config.yaml
n_head: 2
norm_eps: 1e-05
rope_base: 8110.0
parallel_block: false
Each number is 128 + 24 x the weight over its row's rms, rounded and kept within 0 to 255. Layers, rows and columns count from 0. Numbers have three digits each. The size before them is the row's rms in percent of the matrix's.

# layer 5 MLP down (transposed), 512x160, rms 0.0651, rows 457-477, columns 0-159
100:122121142143104092143151118143118160116137118177146124123123132099157164133139138184119111144103130125116161085141144155130153124123078119163110120091093132100168133177153149121135113146126155096102164151144137148120186111142146132107137176144107125131108129130129137125189106161134144108103153153155142107119134117134111163115131139121117185120131175088127123100106140147113118162103166153137125154116133164078128150143176154123105152144179115152106133110120098132107151098091080
091:164143176110144140130139120134110112093090115151144119167140101094164107150090159097086126140127134157148130158124093096133099123171059108144168133161145124135100075134139140172135157112122134136111170127078117143144158117167115121176127149133133094184110131166152098099130125139113092132128141140106118061157150141161133139119115172128139129114146116092178152122137117120111136116113129128147112118131068126154122114140149097131144084102119117123113125110127123133101124128104121
097:105090154119142099108127114151099172138134132141147101148173166146165124169116141146091143123126135142133109141086114108136139123089180149109102107148131133111152134137118130110128223146104125148128139127168097148137111117147084131122147140139162151139111106136134165162149134153147117102117097098116136168133156160122083100152152123134150144101132161145172112125140103106088086131161128166142113153133112124140096094105129149177153139137132112145125123173116158105171136153149103
095:173098109143113141164129149129176130142054092143133129140097135146075077125148156093122116123151172149106128149101131097094128130149121114104137145122142112110145112125134149089148136122098151101144162165121084109144134138097139144104136132104105151141138114097120114117151123133122111143115188150157171113110141153108179103123142134148139150124108092114095186142172079132126146138133141134123151096143149138151141169144142105122119140065149121164105151114142125107158171133139127
102:136131158113156154131125108115135132150075058120123107154127170117154081070135150071123141162124116119115143154118134139108124168094144139164122154116113075147141142121121128110158136155127149142141105125086096128132178127114139156117182105117099104151101141154167134114125117145135104166142122124128115147109080156141108107162134129145108154105132117129134117112131120150111159169147175137078141174148125146170143108133094103106157133113141134134099123124149145113120172115089171
102:109149151126132085155125120155120132085105153149063122078161099163125132126082137073128151104137181135109093139145141144139147130160155156137176120159107124157186082121132180115128094167120147128120165155133146114134132096166132141122104108108102112118119118141112153133129153153143160144093150126091181128128084101156101133117104131108089110134132115082141167140127109121126119143122133153120125127121111126147145133147151095145136091106151124165135110130087134099126107172124119
101:125118134156145106128123130146147142118159090161089151152127116113135145147131174126123127114155116158118102130091128094131115092141150163142144155183128083126153159166104116150115117147099099115122088114158142070137127080120092169104110154175127114101137148114110160130137177109121143133110166142141135120105108139132124088078119145104076100114152123143098119131115128127133131160126093169155143118156098102183148140098087097141113179100128116111140100118124139142140094127092150
096:177134153117135074169126168121140112128080141154105152146114131128132124111122148134123112127107100103154176117089162139132128122132121162149137102117124127134118113136114114151111128096101144134100111145110152116122123109120116136098146136138126103113186139155155089148108114133164105083134100109099125147113120121196090129097123132171137057102146103086157163139146128163087121142153126115105187149067106138147096137104150114115126090124140111139147143116122146123137136096173159
120:090117134097089126161128115109148134109143118108104136150170115116100152103128093165135119092129136106121168126115102072155153105110149146099133137169115118094112163135085103130116139124194126118168156131088107126122151138149099093159119110087091069105084150104106144140171089132152140133156141119163111118135116121145135132124126110168083114168121153098135131103129137159122161097139126151120131130153142148065102122094108169117123092158114123137124109103117133117122155145135145
119:149120166134116120154093112177114124099106146157143107148126147115153102134179137119127142155132131115096083124144138121123140163081149098114126170113125133156121184091124133133161108107161122130142093108110111101123098121085125136124112111107166100098095145171140161119101151123156096125096176113119102108145124110112134094086138188113134129165135160130117130172135150158121081069144110135170128151118129128138105149123163099139105167111137129151137143129114146127095117143135184
099:097142121120102121106102143139113125077122113108114175106138102098128133146149102171128122142163154109131117080127091130162180110082108078115122104132124118090131129121131170174141121129135150144136120153176093142104165141111147163167141094121120143098099151121123165124172116131141117094156126104113139116123119157162145128111127122093128130141115125167089101156113098075126152131177137133091140134128165134115134115106129168187141134139170162137151104116081140120113164110141115
088:153145137126112159110147126133161127092150134148097101136133120138119167120146081128143144065111126125118134122122105103135066122107138160089136102139078109094134165135086139112121106094068146082130107146099138134104145095126132099167139151115140148112124140167136113148147097157151113111146067119094157153148119111114130106093170107118084120110127152135118128099099188124127161076125098126129113160111120131088088119126155113137108108151125113119137113179133144154138149127132145
095:126153136136099071151146072198158102130121156156153145136138130155112177138171127145150129132125111147096115136164146126158128142126139145130097126169120122163104134155080122137101105114111099118119128127154122108152099160140133105105137121098117094107123121131101111109139106100131106112135142064118149143138145154165162094110148162101144119120156093126103090125127176103102136143122152170120106101138156101148097110119135101171116146155132112138121085120098124162141099111191128
090:133085105116133112121105102131155167136149182121138122162101170124126124159165140157103158129144154143113090101101096168123133173094160129153155163106119133113138118141114148116119133128107140117101136103168139102115115116083171103099134125114091157098114110130137152121126115127140115147112143098109142170151144128195127127084126153172096097139150117172153120102198107147111164079119122099097158115142132142095115115119122165125117115142099107125089140123108152149119146097138145
113:188104118136112094145112149128136137160129135100137161135136141104155115132134134111132146133116126138157156153172147134129114105126121120133113161111112177109172106142121111137131080136109071132098138111118101141146165163111113133148146114153187147145142126123095180157155132141111179129121117158131144071097120137115096070126124131105123121090069112125112142155182120186142135177122140144141156102143108140097115143145150113145137177151128107137097144146161152144147113134157121
099:154130153137132129112138102143084127118085113124125138142097101112170112120122129127105113126089157120103161112135168129120134103151151142115143126147125144137134139105158186079122106135141078087169085115152113085139065076156184101112133158130134132149152158099151123097118145096146145139114130159133144164092160107145134121160131105132163130092139133147122119151155126105129156140157144146122175103106129095110164106125091159142109130136136165159151118133136142079119184126146117
100:140096095139099137106095122150179133127129162124136132100130092133118111116118072174101139120148159131122115079107160174122102139092184112140091158111057123139147140145150115119172098163113126090131133136130157126143143125134082151117147075165156121104136131114141147174157115168161111130122142093135183130120130119126140113142120093180123123125158128133129144126143130112118110149180096177129142157110078124149122139122125115114137108140145141146126121089127152105169131119129130
102:104173152119144133134132135105124160143134186145154139117102124149143153114087157140134100144114132135145211145104103087131088096154148134108166145133129146146160155118146159113109110130159126148139148156130095144152104096068103101130147135156123137143177114122138121091137108152110138115118097096187178151101118149120161070143121133178109104145173151140146147117114149127158134135147127142144125149115095133144114113159145092147158151172117104135146127117134128104155142111137127
103:137133119103128113120119119150128175126122124110118135152191097126154166145146113180171109162143141079116123135108128160088143147090110180110122106138093118128192106136119150135075146115119137131108150127089136125109111134130130111143139107092140120126160139064153109139174141104135142182088127132144114157131126072143098109134102114142131108129085172116136088158155087164146150149113161114163104127109117126140123117118104142173108125133146105106146098127150151119123150153121138
098:123136181094113095123148137126117098133150137097110113101163138162157141176149097083109159106145114157167131104080134130111141101147137154140135081174140119124108173134102099107143119116111153144155101157140121163139151088160107100133106126123098108107095117133086100153130115123144128152100119131111108122086133126146127109102082115116100097151085142122159105170143134181132130143093143141137109159075123188103120131131107132110171140139150120143102099120121145157163104115130112
114:152135125132084084107092125143115146121148078133116118145169089114138113110134119128142166135149130141134130138140125091157127115125129173127138120141125104122114141135190133096117125140165120108122095125108094097124121134135178073101147136125142142155133127141100084124118118162150156128128121168123124090084109152149140186096090153081134098113116109142106133129154159112122069131132171181110208107147128123124148145147130087181143127142139122122117131143120116108163102136131148
# layer 5 MLP up, 512x160, rms 0.121, rows 458-477, columns 0-159
098:117122094073185153107106128067150114138133146125149112116164157157115103115153165133133104103098095113108107127133159117160138130139180166112135170161127141127127104087157127096111142162144132118112132103147138138112148101099185157106079124131121114138108135153130139149125096132092118138141141106099090146135137164118136177124110129108115138107161163118150129168093105171146107139136131095141156122106107094116172126173103141128107131126127159099151087164133126095137143148108156
095:088144146113137132117166135078145110165111103136140131145144158139104123142149153164095136120151120126134098099133146101106119108084126127111116138149133112150101149113138129130119154139138184109090214089146148126129112116111120096144121120173095116102101100144139118108151174097089165152095096147122090130106075128112089145149129106158104162068122149123125133116086138138123153123115082098115120108140141116139139125106129176151128117142107172117112105094120084132151112150125141
102:093153132127162132090134187058155123146105100147153149106128122145113069133112110078167148145179128133118134108149115141185098116133108120135121114137149109106120080133111082138159103127139135150139175143136154119098110149139128146131130139146120184109116090114095098102145131125131112157124108142127080101156123130140120115138131147115139070089134122115128138101164155141094143148150082157127132148180155129122124121139143187115123158180118111123140127133106151149120112128138125
104:129105104123108099126131158109116164114188149125117114096115146130095092118105133210116098112128145131156154143158120097112062149153098104120188143112111152111124095125126163108092121113094107110126147090131127093100107122151102162132147110097160150099128110091141103147127144107157139085112136129122133161113133096124163113168116134111131110114140105125159104106178120173122115140136162129125096125104125130133105119154141148160119100114117121144155179120118172135134120112097085
084:130116115117170126123155159133120127127128109120109132114120119161085166107105169136096129129141133094095149122156134152139101138142147168133119123148118094144108120182096121142164144096111093157108148150168170144103126143127124174155116187117108138126139172155104119100120135172109150155165134156133121137105092143175130151165098121140131109127090117081107131137145139125178087126128113116145140131136136172123134121140156092128112127125089155179187069117101123108148105121152144
105:102089111110170137130102119123184131158138154168069150119128153099132131126131136126103125101111114116134135152135169136146144154110147091163135110146112114149096120108139095106089089148131137157165151149124135106163162117120109173166140134111143109140130107078106123099100144142146156140113092154125136133145098082112168112173134172133119159142136134107117118122150131148153108109140118109084131089142146170095107171163166148148119086118080148112129115159121103119124098095146103
093:146108095111137158137148148094092112127148104127154151111140149134089110167112146139130108129117119122115133142136121116181107150101139116142155160134138119137154120138125161137134126143140092102096117120153123106147115094114143100138131135146115111142108089109150141127146159120147137121082164069147138181141207152126129109150137130118086168114133082064138087121151142101116172149121146138182139161083141132097158102130128135085096091139134099132104078117125168106138139116146124
112:166108086095131090142163159093190110081157141160103117138097138103100107143098103099110099090100096129138115144154158087148134116086114112077142180158133114121134167138138150117099136128188134121125175155151140123129140136125152116128159107150087098127135124137123141122122121119146171134136114103113145135158101107173104139162153134127120169128140116118186147138118116097160138136135144094143150116132146131135088152106124153091101148125094139103142111137109156120151127149124166
092:142100093137118139137137208154163098132110109157119156124108164164103091131144126124118116131178112160109121162168119110160123149106159152141139101174171140064143146096150144163143125110148126133094138142134132108112138172151131114139160165126124123151155128148125113154153134094108166139112138119160101101123147123171137104127170156121125142159148074103107113086108139154142118100092117157094124117094139119152132127127087154151109142118116156139166159137123161105153129139150125
094:115119120144136163107127098096143140123100112108132135117152114130115144094116138120084080101132122128164127115114097144135080150141129126119143141086154138115128113078142158138117161146142129133113112140093105126142154185095138150126142113122122137150152130174192102147123134104143130126139077149141105139144151090093131127110072165172127142074112162145153134118122145129125112150123111152059122131124149123159121188125161139127133092080101183140164135113128153082125160133122127
091:105144101110149071160085168053123172156111129131077110103123142104119137123113146140123137128126163163151150165125153125138156103123186115153166117088131139130114149111129116125129116115075106146128123097100143143152108139131073082142168122083111137147080169112132128141079106116131145173114162132109132157127145152108167132143123140081106107124135139128151121151145120125123150118125157165131135103096127122117154173114130130108113124109115174149137106129119094102123120167130124
084:114101097086137136083149128133169115131140123147140149136101122174109149142134110113127102098127127152134137138121178138119142136118136114113159136071171125121095144112075145127109082114124121108159125105142149126134116142100142123173150076101119120122130164151115132158171094137133114136133159092120140115114148139147164123131122122127163139132093156101077160117087130118093102162111139139141146078143110152168124162101178126100135136163105164192168111132143137097119117178127139
092:092120085165163166098137173114137089135120122105166127167095122110101137110126095125128122123131086081153126091114113143112148128114127131130073143148084145169144131124167115113167121149141116091133128144140133150156119133114132105117178130109096111110122116123143124139118123169165120119093097138132084101115132058134152123102130141155102124087174085160136126127129158124083120125134140127126106172141120100154142115117108105085110115085071120138090118137125092108142117140114152
101:120168089078097149096141131106152093133106110112111141127138147142151142178131148109110132146114158125128140142149132154132097092112157161113091145120142122108157102114103169155136079152153100120108126135126115165116155073141140121184129133118105151110121135154161130113169114182147132134114140163138135152065120184110136081128123144097139084122128108154088117141144149105099091126116150155092138103109125134088099180114132134126111122131111133150106109131151123127161085134161125
095:121124122115153199126191141077114148145093143122161068129121134104134111131112092128161123161115090102139120173134115118164115158165106063135148096142093125145144103115148115154122113115113138080137130131141111150130107111109121175119131089151117106126130119082136141105160150126118147127122126125150095110116171094113129142142152085128161146149125119119187147105098137142182156123102142097111146136151092117109123080143141130127148170117119136112106105150138115142121101152158134
102:090109152136143114134080120152085126129102129103150153099173152153138132121154129132150113124136113136135119123137130149129117144115133105115135124177116146113107120131154148155141167132123150122100118135102162135138131144138110133132078127182141113147125134140121177079138111134146184114123105080138121083079102131151100122093096098130149121121146100103126168137109183112107170141149128095116106113104159123127133092154146107140113162139163071094108158134164104134130074078175138
101:151112100153097070150152159114106150109146113109084151174117155151113139141128118146131144105163094139126173130126177123140110089135100125119131144148118131104133123129158129117090128152102138110114158105093121151135110164130145140121131157123154109146137141138156116117143117154128171084134135087124122111109073100151135102099103116071153096150151107156153173091104135094090125169144132119161154154108103120108127120126173122104077145114127106110171110124138133136149156092181147
097:119111152119165140119169153094163102121106077119085123112145128120113136150126135192086154145099139152139151151140108145123123115106093157110136102146123092150117098129176156126125138114095133159134163137125110117165098132131139110105096164119098135125150146157149129115147105173149121125166137117122108148110141096167181150112123150158085117132119104164138129141170092159134137121184131106179112125110143144128115113130121100118147186127131147121109089109118103119186084157128140
096:148129100082150134116145123087116152168154132116145125124145095097075150129157130119144137146166115166136092088118163165127111141156130135137144154196121148166113136112134149142121114123177160129153136143114089100130115126081141118161125137112147148101147116090108159137116090136082115132176135087146120137141136143118115113128113142127168114121140116093166121108160144136134130126127155138113151160081143146129075103149133128169132142179097106133104107098174110171107142125140084
087:134106119150170158112129133112130148105150138132174110151163104105111090131116136155147136139122164140106152154076086115104124141104129129142125137112134157132128136126099125130170133142165131094134134145161125127107108134096133092138152073122129131131164084121100096168118109137083158102148120109146173122158116158170162142111148162122134174121126112174094198100108136095138100154143151139112171124133104153137162114098133126173102163137128169153144118140156153126136104138152167